Weights of a small GPT-style language model, trained from scratch on English Wikipedia.
Architecture: RMSNorm before each block, rotary positions, no biases in attention or MLP.
Training: a variant of SOAP for these matrices, 382M tokens, 8180 steps.
Each number is 200 + 20 x the weight over its row's rms, rounded and kept within 0 to 999. Layers, rows and columns count from 0. The size before them is the row's rms in percent of the matrix's.

# layer 8 MLP up, 768x384, rms 0.12, rows 298-346, columns 288-335
105,193,176,220,209,171,204,204,200,206,221,209,209,182,211,223,225,232,206,211,192,197,195,233,204,237,177,188,205,215,212,213,177,201,202,190,204,197,218,182,219,195,210,202,251,155,210,187,186
098,181,208,211,177,201,211,213,230,205,166,213,194,197,201,188,176,200,186,197,183,218,194,176,229,173,194,172,230,169,224,205,221,221,199,227,197,192,212,223,163,206,173,221,182,152,216,203,231
112,210,197,216,202,179,184,171,198,176,234,176,215,214,233,188,191,203,227,221,202,201,195,216,220,212,209,207,212,168,193,237,176,179,198,170,199,183,241,223,219,191,176,165,178,231,201,216,236
101,210,165,256,195,187,215,211,204,205,213,186,161,221,211,228,224,210,203,197,229,182,193,234,207,204,198,197,215,179,183,182,177,206,246,183,186,205,200,211,186,201,212,199,223,204,194,235,189
106,175,221,202,203,222,157,201,183,207,222,215,203,188,244,211,212,203,195,207,209,231,213,186,160,247,234,185,153,182,187,192,192,199,224,201,201,206,178,205,163,200,197,167,205,213,200,169,208
104,221,230,233,217,248,219,190,179,209,167,207,191,208,185,175,198,223,159,205,182,226,222,192,206,207,179,206,225,202,203,169,212,183,196,191,198,191,186,241,180,173,193,218,181,196,189,187,190
102,169,157,228,204,220,216,196,209,189,199,186,200,228,191,222,169,197,188,210,214,182,192,225,203,245,191,201,174,213,212,201,196,198,196,192,208,212,192,178,195,221,197,228,247,182,168,181,188
099,189,179,213,229,200,170,217,202,174,198,165,216,209,212,209,254,190,202,193,225,198,187,207,255,200,213,221,198,163,223,169,193,165,159,184,186,169,190,197,169,182,196,209,201,204,224,221,221
102,237,216,245,176,218,183,171,188,198,213,198,193,182,223,188,206,199,210,232,174,229,209,200,229,175,174,188,174,180,216,194,182,201,205,208,171,210,219,223,199,168,213,201,206,232,216,196,198
105,200,194,203,213,191,200,168,213,210,185,213,240,193,221,196,213,229,200,211,204,224,196,217,206,221,203,227,170,257,203,183,178,218,238,194,207,221,218,195,177,187,203,183,143,218,185,204,169
096,222,235,202,211,195,229,205,223,172,220,200,243,175,213,210,172,168,220,237,214,165,166,239,195,236,155,191,179,201,226,195,195,242,182,167,183,183,187,196,204,230,221,179,195,205,208,197,190
102,190,193,186,193,239,212,204,177,158,198,182,192,212,181,196,210,214,234,218,216,232,212,177,207,210,217,199,190,205,189,228,193,213,187,161,191,171,217,210,198,218,185,186,192,199,219,208,227
103,203,198,192,191,195,186,213,238,218,203,226,175,174,227,195,155,176,197,180,210,193,186,172,209,191,185,219,170,204,190,184,195,202,169,207,202,193,227,180,195,182,210,231,202,195,231,208,212
100,190,208,219,166,240,196,203,176,200,181,208,175,170,208,221,198,172,201,184,195,200,207,193,190,181,187,206,216,232,185,198,196,197,189,215,158,193,200,210,168,185,193,202,171,195,211,171,190
099,219,185,205,223,208,147,209,212,205,212,180,218,200,165,199,202,231,208,180,171,225,193,177,236,223,237,209,203,194,180,225,177,211,202,194,197,185,227,221,189,207,183,213,180,214,200,196,206
104,173,189,228,185,160,188,189,217,230,177,238,191,220,175,189,207,192,226,211,159,185,218,181,190,204,212,248,220,184,163,170,214,193,186,208,182,248,192,158,175,192,189,207,199,183,256,191,211
103,178,204,173,154,206,203,201,221,191,195,194,189,195,184,190,200,173,189,180,178,202,190,200,204,194,172,172,213,192,188,209,220,217,181,164,196,216,206,265,212,227,188,206,215,191,175,165,213
100,200,206,224,210,213,181,203,195,217,209,191,179,164,227,188,211,184,192,200,169,210,221,212,195,208,185,206,192,236,202,153,200,190,193,230,240,193,213,216,203,200,223,229,214,217,201,208,192
099,199,212,176,211,214,173,211,189,195,224,227,214,201,199,189,196,214,189,215,205,203,183,216,200,172,216,198,168,199,205,231,229,199,226,192,213,208,193,175,214,233,213,173,197,167,213,215,200
098,220,194,172,190,183,169,207,201,206,222,184,203,214,175,221,195,188,199,180,233,195,180,186,186,224,213,176,187,234,192,204,210,171,211,220,200,214,206,228,166,210,207,207,221,237,208,202,179
109,195,166,201,194,213,157,173,181,181,185,193,215,205,225,199,175,191,206,157,198,177,214,201,210,156,179,190,228,186,174,190,195,185,168,190,229,196,173,217,182,225,208,216,201,182,192,222,190
098,203,218,206,201,230,188,191,197,211,227,203,170,200,182,210,205,220,204,189,183,178,207,172,196,209,222,185,239,242,193,185,170,188,187,211,207,200,216,195,192,163,226,218,211,216,145,192,214
099,199,188,214,227,212,196,185,179,206,211,205,177,225,199,195,188,192,212,181,215,183,203,210,211,197,189,204,175,235,212,200,200,214,218,160,216,231,223,174,173,177,192,231,179,172,221,235,188
094,185,226,183,206,172,220,204,215,206,179,171,190,178,213,206,204,172,159,205,194,184,240,189,213,206,204,197,193,179,225,226,213,184,248,197,180,175,205,209,228,201,189,231,173,182,197,182,207
099,196,174,157,220,174,235,231,203,181,163,205,204,183,228,185,191,208,226,184,167,207,195,192,185,217,199,180,179,199,201,200,198,231,221,194,192,177,200,227,207,234,212,196,199,215,178,220,145
093,190,217,185,218,198,204,188,205,190,172,214,227,213,204,237,216,191,181,199,172,190,181,212,214,183,189,181,195,192,180,234,202,188,170,200,203,187,205,226,205,211,206,198,223,179,189,192,213
103,185,199,201,175,167,218,216,187,207,204,170,205,218,193,202,230,184,201,212,208,205,174,197,176,219,184,198,195,191,217,228,204,198,185,227,215,193,161,197,227,188,173,195,194,192,204,200,213
098,198,195,207,219,166,194,222,179,203,178,196,194,224,207,211,179,198,252,182,145,209,241,190,177,194,232,186,182,207,224,215,205,216,193,230,217,197,195,226,179,210,228,191,182,200,198,215,210
097,223,228,153,199,219,201,178,234,197,198,218,185,204,178,238,180,195,195,216,227,204,226,206,214,200,194,157,172,203,223,175,238,208,192,200,218,237,197,236,190,178,203,197,200,213,208,152,218
099,227,231,223,233,189,190,212,191,184,197,202,182,226,196,195,210,219,199,162,168,205,167,185,205,201,207,193,211,211,184,206,191,174,248,207,185,217,228,197,190,223,188,164,154,182,171,182,190
102,227,186,199,199,208,180,191,182,212,209,185,215,235,201,199,157,218,194,180,198,198,155,202,201,196,198,204,239,205,224,201,203,213,198,192,205,144,204,195,238,214,191,168,215,164,207,209,220
100,178,197,200,206,164,222,160,221,182,179,203,219,187,223,173,177,162,189,206,225,198,188,223,201,188,189,213,219,196,201,219,243,184,239,213,183,233,207,194,188,184,209,202,211,225,205,209,220
102,199,197,215,217,201,196,208,205,164,211,246,156,173,205,213,173,176,186,166,174,195,197,161,183,221,214,205,244,203,184,216,207,195,167,163,184,219,187,180,196,186,242,181,190,207,189,203,190
102,178,209,226,180,194,183,214,170,178,207,194,192,231,220,221,205,177,188,187,198,252,190,195,209,185,152,232,230,205,193,234,217,218,239,219,180,175,235,205,209,229,202,200,183,219,226,188,201
098,188,189,219,229,171,195,190,209,194,214,194,211,222,207,244,215,192,147,211,204,224,173,205,223,202,200,173,219,184,185,193,202,221,211,224,153,202,182,185,222,208,212,226,184,141,164,192,213
104,178,220,178,188,200,201,173,197,184,170,160,183,194,222,179,212,192,194,169,210,189,209,220,207,191,190,207,219,187,188,196,177,191,204,138,198,220,221,186,207,195,181,181,201,168,209,223,190
099,199,194,211,227,204,200,195,214,224,201,184,188,212,173,200,205,206,192,222,203,231,202,198,215,196,200,216,229,196,202,191,198,169,207,181,206,204,191,226,181,197,191,147,206,177,219,215,162
103,151,209,204,208,216,176,209,217,172,220,160,202,204,198,201,193,227,148,221,213,187,193,170,186,220,183,188,198,196,202,226,216,186,213,210,219,188,183,201,189,163,190,178,195,207,183,216,162
100,182,209,203,207,204,202,200,206,244,234,202,197,206,215,223,231,206,225,218,222,194,207,196,201,222,217,237,202,212,186,197,199,190,193,220,215,215,205,169,187,188,257,188,239,187,182,222,217
094,183,183,205,213,211,228,204,198,235,210,221,171,198,212,201,206,192,225,208,201,205,202,190,179,195,208,207,193,172,211,153,241,184,216,213,199,223,208,235,204,224,182,203,186,211,180,237,216
106,181,193,214,189,200,199,187,177,219,196,223,173,192,213,229,168,196,163,199,153,202,166,180,190,201,212,165,211,183,198,210,243,221,203,191,182,188,201,180,204,215,198,183,241,205,216,189,206
100,202,190,161,207,220,200,193,178,189,227,159,243,209,205,203,226,198,215,185,200,203,218,193,207,219,199,205,199,225,199,247,156,174,187,227,185,203,189,201,226,218,184,212,202,215,232,214,193
103,188,189,174,191,223,186,172,173,199,207,181,191,181,198,183,236,201,224,204,213,209,197,216,184,201,182,163,220,172,205,186,181,200,175,185,229,208,195,179,168,206,216,171,185,194,180,198,206
090,211,227,226,208,233,208,200,175,196,203,182,195,177,210,187,220,177,192,218,215,222,198,209,210,185,206,204,211,215,218,191,172,183,182,195,240,194,204,221,192,208,178,192,217,170,193,188,186
102,203,174,177,132,219,158,201,196,207,171,195,235,206,213,189,205,228,213,200,215,205,184,160,201,163,233,228,202,211,208,217,197,207,177,176,224,213,209,193,208,214,196,198,220,198,203,218,191
102,215,182,201,202,214,204,199,241,185,233,190,207,185,208,195,168,212,197,233,186,182,195,225,205,198,213,180,186,192,219,190,210,211,190,192,158,174,187,191,183,198,212,220,199,186,220,178,208
108,210,231,173,191,187,183,226,237,188,190,223,196,188,175,220,187,205,183,237,183,189,232,200,163,205,214,219,181,196,213,206,184,247,198,167,198,216,190,188,188,215,186,224,197,176,236,209,218
098,205,193,188,202,173,205,217,182,210,188,196,194,226,206,231,213,160,206,160,207,207,250,232,194,185,210,221,189,169,184,223,179,193,201,174,192,198,187,154,193,220,225,190,202,177,168,219,210
101,198,179,191,186,190,190,190,193,212,193,168,181,232,191,179,226,216,203,194,231,222,214,202,177,206,220,234,190,170,244,217,207,225,185,191,223,188,197,220,173,188,210,201,202,205,184,239,214
# layer 8 MLP down (transposed), 768x384, rms 0.115, rows 298-345, columns 288-335
104,198,202,168,206,199,201,197,222,185,171,215,212,225,140,230,227,211,202,218,196,178,177,201,238,214,218,192,169,203,209,188,175,216,202,166,192,160,190,174,205,214,160,198,201,160,208,193,212
098,203,206,212,234,162,185,178,170,207,225,213,227,193,195,193,218,193,195,248,206,150,216,186,216,192,224,227,184,201,170,177,195,189,173,172,205,217,190,192,217,221,192,194,184,166,217,222,189
099,190,190,202,215,199,223,204,223,191,209,212,224,194,206,204,223,173,198,201,182,192,177,204,220,185,186,226,237,171,219,242,190,185,204,220,198,178,200,169,223,206,213,196,170,212,179,208,175
101,201,203,190,198,190,213,214,188,189,237,176,200,233,185,166,198,196,155,170,226,196,223,183,233,196,190,172,233,185,177,225,225,159,234,203,172,208,218,213,215,181,213,188,202,198,210,188,194
106,162,211,164,247,213,195,229,208,160,204,207,209,193,180,197,181,185,196,221,210,199,217,223,185,209,200,211,195,206,199,200,201,203,219,196,180,211,207,190,186,186,195,216,208,184,220,204,182
102,182,228,237,225,222,196,184,220,203,180,214,189,192,207,181,187,198,187,211,203,203,249,217,247,215,191,197,206,210,215,178,206,193,180,202,187,215,240,233,192,171,178,246,179,186,210,203,222
104,187,186,191,202,183,201,191,222,189,195,203,218,171,216,263,161,177,225,221,233,187,221,182,184,206,178,157,196,193,189,231,217,210,160,200,217,196,202,227,231,217,169,221,251,213,185,211,204
103,185,200,226,201,212,215,150,202,210,210,219,201,185,173,221,231,204,247,240,205,192,191,214,232,190,194,212,236,197,191,212,183,187,195,200,246,188,184,249,208,190,186,205,192,185,194,212,230
105,227,186,244,217,209,247,217,201,182,192,183,178,219,182,188,210,201,168,198,191,167,197,228,215,224,217,194,195,228,213,179,199,237,179,185,191,225,237,166,231,216,217,210,216,177,197,227,204
104,209,164,183,197,166,211,192,206,209,185,196,200,236,197,212,162,201,207,172,225,185,194,204,171,188,202,202,167,183,186,173,175,208,206,166,203,209,154,208,176,161,220,204,201,213,217,191,183
096,231,175,209,229,187,210,221,181,208,168,166,148,225,200,188,196,189,180,192,195,240,180,214,200,204,211,213,188,170,216,215,203,201,228,189,228,208,214,191,207,225,224,188,163,209,211,162,176
103,177,184,198,194,197,224,182,201,182,191,197,240,186,172,167,220,223,202,197,184,211,198,195,182,173,201,177,161,207,185,187,213,195,184,217,197,215,191,182,181,188,183,213,191,199,220,172,192
103,220,213,208,206,160,177,161,176,204,184,185,200,206,192,190,217,203,178,197,181,215,237,234,186,228,204,208,212,214,192,191,166,196,214,188,231,222,182,210,238,197,203,223,246,194,212,186,186
097,208,175,204,188,182,223,201,218,206,190,196,183,171,206,200,199,169,214,207,194,188,208,188,222,192,211,156,203,197,178,222,203,162,205,217,181,188,191,188,181,176,206,188,230,196,191,211,177
104,215,209,206,210,226,204,164,164,215,224,194,188,171,186,174,216,187,184,210,191,189,187,220,212,200,218,168,205,194,186,197,167,194,205,184,201,208,190,180,186,190,217,199,198,170,231,224,226
102,209,214,176,173,207,170,181,187,208,191,191,212,252,195,202,145,199,195,213,193,188,191,222,184,175,197,178,195,198,179,178,202,205,183,150,211,241,191,172,219,237,202,231,219,204,200,192,239
103,185,190,238,202,209,219,229,192,228,220,156,233,210,200,179,179,191,172,206,210,214,225,197,175,204,203,195,228,199,234,207,202,166,219,190,203,206,218,221,202,211,228,198,186,213,225,181,187
101,173,189,149,222,202,212,228,204,257,221,213,187,194,195,210,202,197,169,175,210,213,188,224,202,251,180,221,234,147,208,218,171,175,207,231,219,232,181,185,205,219,199,197,172,170,196,195,189
101,224,184,173,208,217,183,214,167,176,168,193,213,170,237,179,192,202,217,184,226,187,191,181,224,165,210,204,221,207,195,206,248,213,187,223,231,166,192,197,210,210,193,202,189,209,187,205,182
101,149,197,217,197,207,218,190,191,186,158,172,177,173,200,185,208,179,240,160,193,208,213,194,191,197,218,179,212,189,191,201,178,193,179,209,214,222,201,176,217,232,208,201,175,188,208,228,221
103,213,155,183,164,164,147,178,204,193,210,225,196,206,232,201,174,181,209,168,252,221,183,186,192,184,220,183,203,240,182,195,201,166,184,193,198,188,177,227,223,237,224,171,215,200,207,196,206
101,208,195,185,192,193,248,227,231,192,188,188,187,198,216,176,194,215,182,204,199,187,214,182,180,197,237,170,196,215,204,209,175,210,198,178,233,210,216,187,175,186,202,175,235,191,191,200,222
097,197,168,178,205,212,175,246,173,190,171,194,192,231,186,190,189,189,206,192,196,175,166,194,191,204,238,165,233,169,209,190,199,181,205,189,167,202,197,186,185,178,190,201,225,252,202,189,190
100,197,182,206,209,202,194,203,199,185,217,217,221,178,188,189,194,199,203,186,181,248,171,176,228,184,238,196,201,174,213,175,181,202,229,202,197,206,193,212,191,199,211,189,158,242,197,225,242
099,232,180,230,186,184,190,212,200,206,205,242,192,202,225,188,234,197,206,214,190,206,208,210,204,218,215,203,205,193,203,164,172,219,174,211,194,163,195,185,181,140,179,253,225,178,210,224,193
096,182,204,222,166,211,224,174,180,231,187,184,182,202,179,180,212,193,182,234,233,213,221,193,184,220,173,218,237,201,195,179,202,188,193,187,201,196,209,149,217,182,215,193,185,233,198,183,201
102,201,211,179,220,208,197,212,206,233,220,208,218,223,164,167,200,226,160,207,207,184,233,201,202,219,228,205,197,176,213,215,212,235,194,188,199,165,228,165,222,221,205,224,240,225,195,178,179
099,207,211,232,182,199,214,224,185,161,222,192,178,199,206,188,191,188,210,221,176,237,221,191,188,157,211,215,201,208,172,203,187,190,174,170,214,216,185,195,188,184,197,177,197,174,192,176,176
097,194,198,193,156,208,224,207,237,221,191,211,186,220,177,195,198,185,193,195,188,194,202,222,188,207,223,219,175,204,200,231,193,179,226,194,189,181,214,174,161,165,189,175,193,206,208,185,167
101,197,191,212,178,201,191,179,198,165,203,207,202,180,208,180,173,209,200,183,179,207,212,183,184,212,175,198,196,229,202,198,219,223,208,180,195,194,208,219,203,176,218,216,220,177,175,219,195
099,245,158,190,214,209,187,183,189,204,227,225,213,237,160,179,227,227,193,175,219,207,172,196,189,198,170,219,189,222,187,204,173,170,213,193,186,196,220,210,204,202,201,174,181,181,205,180,212
098,188,162,212,224,208,240,223,215,167,188,217,210,170,216,204,168,199,175,197,235,214,159,219,216,200,192,192,201,214,202,209,188,216,182,176,218,195,193,214,199,184,202,180,199,193,190,157,209
106,187,210,219,201,199,218,209,202,183,202,200,208,198,196,196,202,171,185,158,175,182,211,244,215,190,210,214,231,190,226,203,185,163,213,188,219,202,184,252,209,203,215,232,179,198,210,195,186
094,212,218,237,218,209,182,229,191,214,194,218,200,215,204,187,209,215,178,244,208,219,180,211,212,212,217,200,192,201,198,191,196,160,182,211,209,201,197,194,192,189,204,196,226,174,208,200,229
104,234,219,236,216,178,214,208,182,197,216,227,232,220,202,222,164,180,183,217,176,174,215,221,164,201,193,233,201,203,202,181,185,182,184,172,213,190,160,221,222,206,164,220,178,220,195,234,233
106,175,146,205,215,190,195,204,227,222,207,199,204,205,189,220,195,212,229,209,196,200,216,153,220,202,181,157,228,202,180,206,236,215,212,191,189,209,201,190,197,172,219,188,220,167,232,199,196
099,187,205,167,191,219,186,198,137,254,175,192,219,176,180,175,196,200,198,211,204,211,172,209,228,199,203,241,214,197,173,162,223,193,197,216,187,197,209,209,155,196,207,223,212,192,213,198,211
104,187,186,205,209,180,200,219,208,198,185,166,189,193,228,228,204,204,159,206,144,179,213,189,236,220,181,223,189,172,184,188,182,213,223,222,201,199,190,211,197,182,204,216,144,209,182,227,195
101,186,245,192,180,206,199,182,228,196,195,194,197,188,207,203,217,150,221,224,203,213,189,214,212,173,213,211,204,194,225,215,166,184,203,195,205,225,184,201,187,173,231,185,195,179,168,198,182
097,163,183,193,164,230,208,193,209,229,185,196,221,201,183,217,199,212,167,179,213,196,189,223,250,191,206,201,219,164,194,180,192,196,184,196,184,211,193,232,219,208,182,179,214,182,181,200,217
106,180,186,213,201,235,182,191,201,250,203,209,208,186,203,175,184,206,233,204,211,189,176,228,204,218,247,201,182,186,216,182,209,200,191,210,187,229,199,192,198,180,198,206,221,179,188,193,200
098,210,191,202,211,202,211,152,197,171,223,241,207,188,167,206,265,229,218,183,197,186,201,221,210,193,171,200,218,214,189,221,181,223,204,180,219,206,196,168,197,203,183,204,188,210,158,237,192
100,204,202,208,185,207,216,224,210,179,157,183,187,199,187,218,231,241,199,172,198,184,199,211,207,201,192,212,213,181,195,191,181,200,179,180,235,213,203,190,237,200,204,236,192,193,186,196,206
093,153,174,198,223,216,182,188,211,216,156,186,190,221,196,194,201,225,239,229,218,209,201,187,227,149,169,164,209,177,194,180,191,193,197,200,206,204,198,213,184,195,209,216,238,190,204,216,175
102,217,188,208,176,184,188,243,215,203,192,206,198,219,180,212,212,223,239,220,230,206,180,198,207,205,193,221,220,220,201,206,191,200,196,215,173,189,214,184,197,205,189,196,212,220,218,187,209
099,190,196,196,192,216,216,204,178,188,205,186,186,181,207,212,199,223,208,203,223,230,185,220,213,226,195,215,169,183,219,194,194,209,178,188,214,204,186,202,182,191,207,217,229,175,215,173,190
104,225,164,207,256,184,195,192,188,148,164,187,182,185,219,187,210,205,157,171,240,233,165,216,228,205,207,194,174,189,200,180,159,230,179,221,184,232,217,207,179,213,196,215,222,174,281,128,237
099,211,162,181,191,176,221,196,211,211,177,207,198,226,185,197,183,218,213,238,205,159,175,183,202,198,178,192,201,213,169,216,200,196,199,168,217,199,199,218,220,198,196,201,214,202,206,190,180
# layer 8 MLP gate, 768x384, rms 0.114, rows 299-346, columns 288-335
099,175,222,209,202,186,213,219,216,188,191,187,219,171,227,158,172,192,190,192,212,225,189,181,216,183,206,163,233,162,219,186,240,192,235,185,196,174,193,189,174,172,221,199,191,219,190,191,206
105,176,200,161,178,202,176,220,202,219,213,177,198,193,233,224,181,209,213,167,192,220,204,180,186,186,193,186,172,214,179,208,198,192,200,231,203,219,136,198,202,206,190,228,162,190,195,224,168
100,216,224,219,201,187,188,187,207,177,190,232,201,211,205,219,173,173,209,185,193,207,217,202,156,198,172,173,189,195,194,214,221,209,189,218,197,196,228,182,180,236,186,237,166,163,211,228,195
104,214,221,177,225,194,166,193,185,159,170,207,186,196,197,200,212,218,219,208,218,194,222,199,230,191,191,190,190,211,154,176,178,220,226,211,190,193,195,190,248,215,222,197,187,193,197,191,243
101,186,203,180,209,192,205,182,208,154,240,211,218,182,208,212,189,210,215,180,232,183,201,168,220,240,201,187,200,209,189,183,191,180,196,194,194,203,231,188,226,217,183,192,217,196,178,171,197
109,198,218,195,233,186,166,188,180,236,194,158,144,212,159,184,201,228,181,205,213,185,190,181,180,164,211,183,215,187,185,208,223,165,206,211,198,162,210,195,189,212,192,172,170,225,196,194,181
097,211,197,185,206,174,162,190,192,198,214,204,182,185,178,177,226,184,187,163,193,213,194,205,216,194,209,235,201,216,246,202,223,190,172,205,178,181,215,178,194,223,213,199,207,231,198,231,200
106,202,207,241,216,174,200,186,203,187,233,180,181,176,202,219,203,179,218,183,206,210,174,210,195,220,193,198,196,186,261,198,191,239,142,187,198,210,224,178,192,223,206,236,184,173,217,203,197
104,167,198,167,206,195,169,198,215,198,202,227,229,193,198,166,200,237,185,198,167,238,207,208,173,193,197,238,198,224,229,208,198,234,189,221,240,179,207,190,184,215,226,182,189,197,186,206,195
094,211,213,169,150,219,226,196,200,226,217,215,199,208,179,170,210,220,202,256,176,195,169,197,183,195,227,220,187,207,191,198,206,206,192,212,200,198,207,210,197,215,213,193,227,206,137,178,197
104,188,169,219,203,180,219,207,181,199,206,171,148,191,169,228,224,226,204,217,194,182,243,225,201,233,203,171,207,242,197,181,240,194,203,193,166,203,194,200,174,212,178,176,230,169,206,200,179
104,189,192,161,174,235,199,217,206,185,228,218,211,249,196,191,247,199,221,202,209,207,190,209,193,231,194,193,180,169,204,184,164,208,212,216,178,224,175,190,196,204,240,181,227,196,208,217,200
102,210,178,236,198,210,170,162,174,189,160,176,171,216,227,195,191,186,187,203,220,182,219,172,192,213,191,177,204,217,194,191,171,202,220,256,215,196,217,156,192,202,198,202,203,210,233,158,171
105,211,212,203,205,235,199,196,172,170,181,246,219,209,167,202,180,242,203,211,174,220,174,202,229,162,181,181,175,196,163,185,166,168,198,225,185,177,189,219,231,202,194,184,192,194,209,184,209
103,197,243,211,149,199,196,167,170,247,195,192,190,185,179,198,196,176,212,181,197,215,225,218,175,234,208,238,168,185,182,190,182,211,196,195,181,195,211,228,234,177,180,230,236,192,197,202,221
100,207,212,217,212,196,184,216,202,203,207,171,206,191,197,223,191,184,199,196,224,238,180,162,208,243,185,191,181,246,223,240,188,212,187,182,194,217,183,197,174,185,191,194,192,210,202,221,215
100,178,232,195,194,200,156,220,187,174,209,218,185,214,256,193,212,233,231,211,206,176,169,185,211,187,194,178,188,203,207,194,219,190,210,225,187,202,200,197,211,214,229,171,210,221,145,219,206
099,192,208,205,213,199,218,210,217,187,191,190,202,178,171,212,182,193,197,217,193,223,205,188,244,198,196,181,220,167,204,207,214,173,208,242,184,200,170,204,201,194,209,212,205,237,215,207,196
102,212,225,214,230,186,209,203,188,196,241,208,211,211,182,159,191,223,209,246,221,179,173,230,193,218,208,207,199,175,215,190,172,211,218,239,175,191,189,221,202,223,210,176,227,159,202,192,264
101,200,181,188,212,186,201,211,236,192,178,185,184,177,180,241,195,192,222,209,191,186,209,218,186,164,185,172,278,186,221,183,227,210,186,193,215,195,213,232,183,227,175,179,213,191,193,203,234
102,203,180,184,191,236,204,223,217,207,204,203,224,196,168,211,203,230,176,167,256,187,225,222,179,214,225,191,193,170,193,207,212,186,207,187,170,178,199,199,234,239,188,201,195,208,222,227,224
095,175,200,184,208,199,195,167,203,226,228,201,205,197,213,197,171,184,181,172,185,196,221,186,199,166,177,178,190,215,226,197,212,218,183,195,218,216,189,203,188,241,204,163,202,206,200,179,218
097,168,195,194,187,171,174,161,194,172,187,233,189,201,218,209,186,200,179,170,199,192,170,170,207,199,188,201,213,193,184,197,213,189,209,215,206,195,198,205,252,186,219,181,218,206,204,207,212
093,204,213,194,175,183,191,197,185,216,210,215,199,214,204,183,191,235,223,207,218,225,192,213,220,169,181,223,236,178,233,203,208,207,184,207,189,214,190,192,184,173,172,218,182,191,210,203,192
096,167,176,181,211,203,205,168,188,212,189,191,214,240,188,204,220,206,209,192,191,217,213,260,182,211,229,190,201,216,215,195,194,246,189,223,221,208,234,178,229,218,195,198,170,218,216,231,210
094,198,186,213,231,229,202,184,210,190,208,229,222,223,167,185,177,221,149,212,183,153,234,157,182,176,198,210,203,226,192,191,207,210,192,174,204,214,214,222,205,247,183,180,200,208,189,232,223
098,203,211,190,169,188,209,210,186,204,211,200,181,220,182,201,154,190,228,208,246,193,223,184,170,198,199,184,215,206,207,228,200,207,176,179,208,178,194,208,208,209,209,197,175,220,235,177,186
096,202,188,212,229,175,217,199,200,184,208,181,209,165,187,217,171,191,202,186,209,201,220,174,218,197,200,222,213,208,186,242,186,201,182,194,197,217,210,199,240,239,173,170,199,243,186,232,226
098,208,207,187,239,189,197,219,225,204,215,198,172,172,214,200,171,195,197,172,218,236,224,235,218,186,188,174,190,191,202,192,221,208,177,213,184,202,222,198,212,203,212,168,167,178,212,196,180
101,191,201,213,159,207,195,194,203,186,210,197,207,232,230,184,201,227,227,193,162,225,188,181,203,175,186,176,249,155,233,207,238,217,160,181,209,252,212,191,205,190,217,215,198,183,216,197,168
099,185,161,205,203,162,200,226,203,223,183,183,209,183,208,185,208,191,223,195,229,215,200,187,204,219,214,204,211,181,192,210,204,220,181,216,199,205,201,199,205,179,220,175,197,218,217,224,199
101,205,227,183,204,170,187,202,201,191,248,178,225,177,210,172,202,209,213,201,196,202,209,236,205,230,213,177,187,247,224,216,191,191,171,228,180,195,184,219,171,216,210,209,214,207,207,182,197
098,172,201,170,169,201,189,191,240,187,182,218,229,184,215,208,207,217,184,237,212,212,204,232,214,176,201,177,174,182,170,223,217,227,248,218,199,198,216,212,214,221,201,199,183,248,237,212,157
102,218,165,171,214,193,185,149,194,150,203,168,216,209,184,177,224,172,183,189,193,182,240,205,195,220,210,242,192,189,181,226,211,221,208,195,206,204,181,190,230,220,199,203,213,196,195,192,227
105,212,230,183,209,197,232,208,176,174,195,181,181,206,210,204,188,206,219,200,204,229,198,203,220,189,184,191,206,210,247,221,222,212,200,186,209,210,215,206,202,156,182,155,145,207,181,204,205
099,231,191,218,195,220,212,200,152,197,215,175,205,198,170,162,179,213,162,191,219,194,198,202,212,228,158,194,209,195,162,219,181,231,200,214,213,201,218,169,206,210,195,189,229,178,194,185,189
107,204,200,204,230,191,210,209,222,207,191,219,173,192,217,189,192,210,186,202,231,201,209,220,198,202,184,185,226,160,228,196,194,215,181,189,212,208,180,237,226,172,181,198,223,207,170,228,157
104,218,211,189,214,211,219,206,198,195,200,209,229,216,208,163,229,213,179,204,235,196,180,209,186,194,236,263,208,217,193,179,192,184,211,203,184,189,215,194,203,255,224,191,188,202,202,201,227
099,186,200,182,170,183,182,191,221,211,239,206,203,219,199,174,223,192,178,215,197,227,198,180,250,195,168,181,198,174,197,240,167,188,158,206,214,195,173,187,198,183,183,204,186,202,192,155,210
104,217,184,190,199,233,170,199,122,179,175,168,201,183,186,215,179,206,189,197,195,232,193,202,177,165,211,168,189,192,207,217,202,202,162,200,203,170,145,216,228,159,218,171,192,215,236,194,189
100,185,209,183,219,212,195,223,174,186,219,198,217,198,208,200,224,222,155,199,184,214,236,205,222,219,219,226,176,140,166,184,184,181,214,214,201,184,173,198,227,185,203,184,179,200,256,220,168
101,159,225,211,177,175,184,187,197,204,166,216,215,185,214,182,137,181,191,207,195,209,209,186,233,192,179,195,189,185,182,237,212,177,192,214,237,177,204,245,192,195,204,221,208,218,205,178,219
091,198,227,181,205,180,182,209,241,176,212,162,174,212,221,240,224,184,199,174,185,184,197,226,228,174,263,233,193,231,221,221,199,180,202,181,153,226,205,186,230,221,202,176,160,204,200,173,236
104,238,177,216,195,195,206,219,182,191,187,191,193,172,179,189,183,246,227,187,230,174,195,169,220,193,168,207,196,197,227,216,183,217,208,174,201,204,175,181,214,207,213,147,238,213,180,214,176
098,168,194,197,208,212,190,178,198,169,210,214,212,210,205,160,189,213,216,192,228,166,194,187,171,140,203,206,209,191,220,203,179,176,190,190,207,204,223,169,199,197,179,202,206,198,209,211,188
103,160,166,190,213,211,173,197,220,196,206,201,221,199,203,201,206,193,166,140,203,205,207,185,186,200,201,166,197,199,199,168,224,225,174,181,218,185,185,209,210,199,196,217,179,177,196,211,181
096,171,164,208,213,173,211,198,193,169,184,195,181,231,138,201,188,189,189,198,181,215,210,213,210,208,205,169,179,186,190,186,234,231,152,212,215,213,207,218,180,178,187,188,191,213,207,189,210
105,212,221,195,188,181,189,183,205,160,193,216,217,185,188,185,186,221,227,195,205,202,188,201,241,185,206,210,227,176,209,167,201,179,215,212,185,187,195,209,177,232,183,190,208,168,216,187,191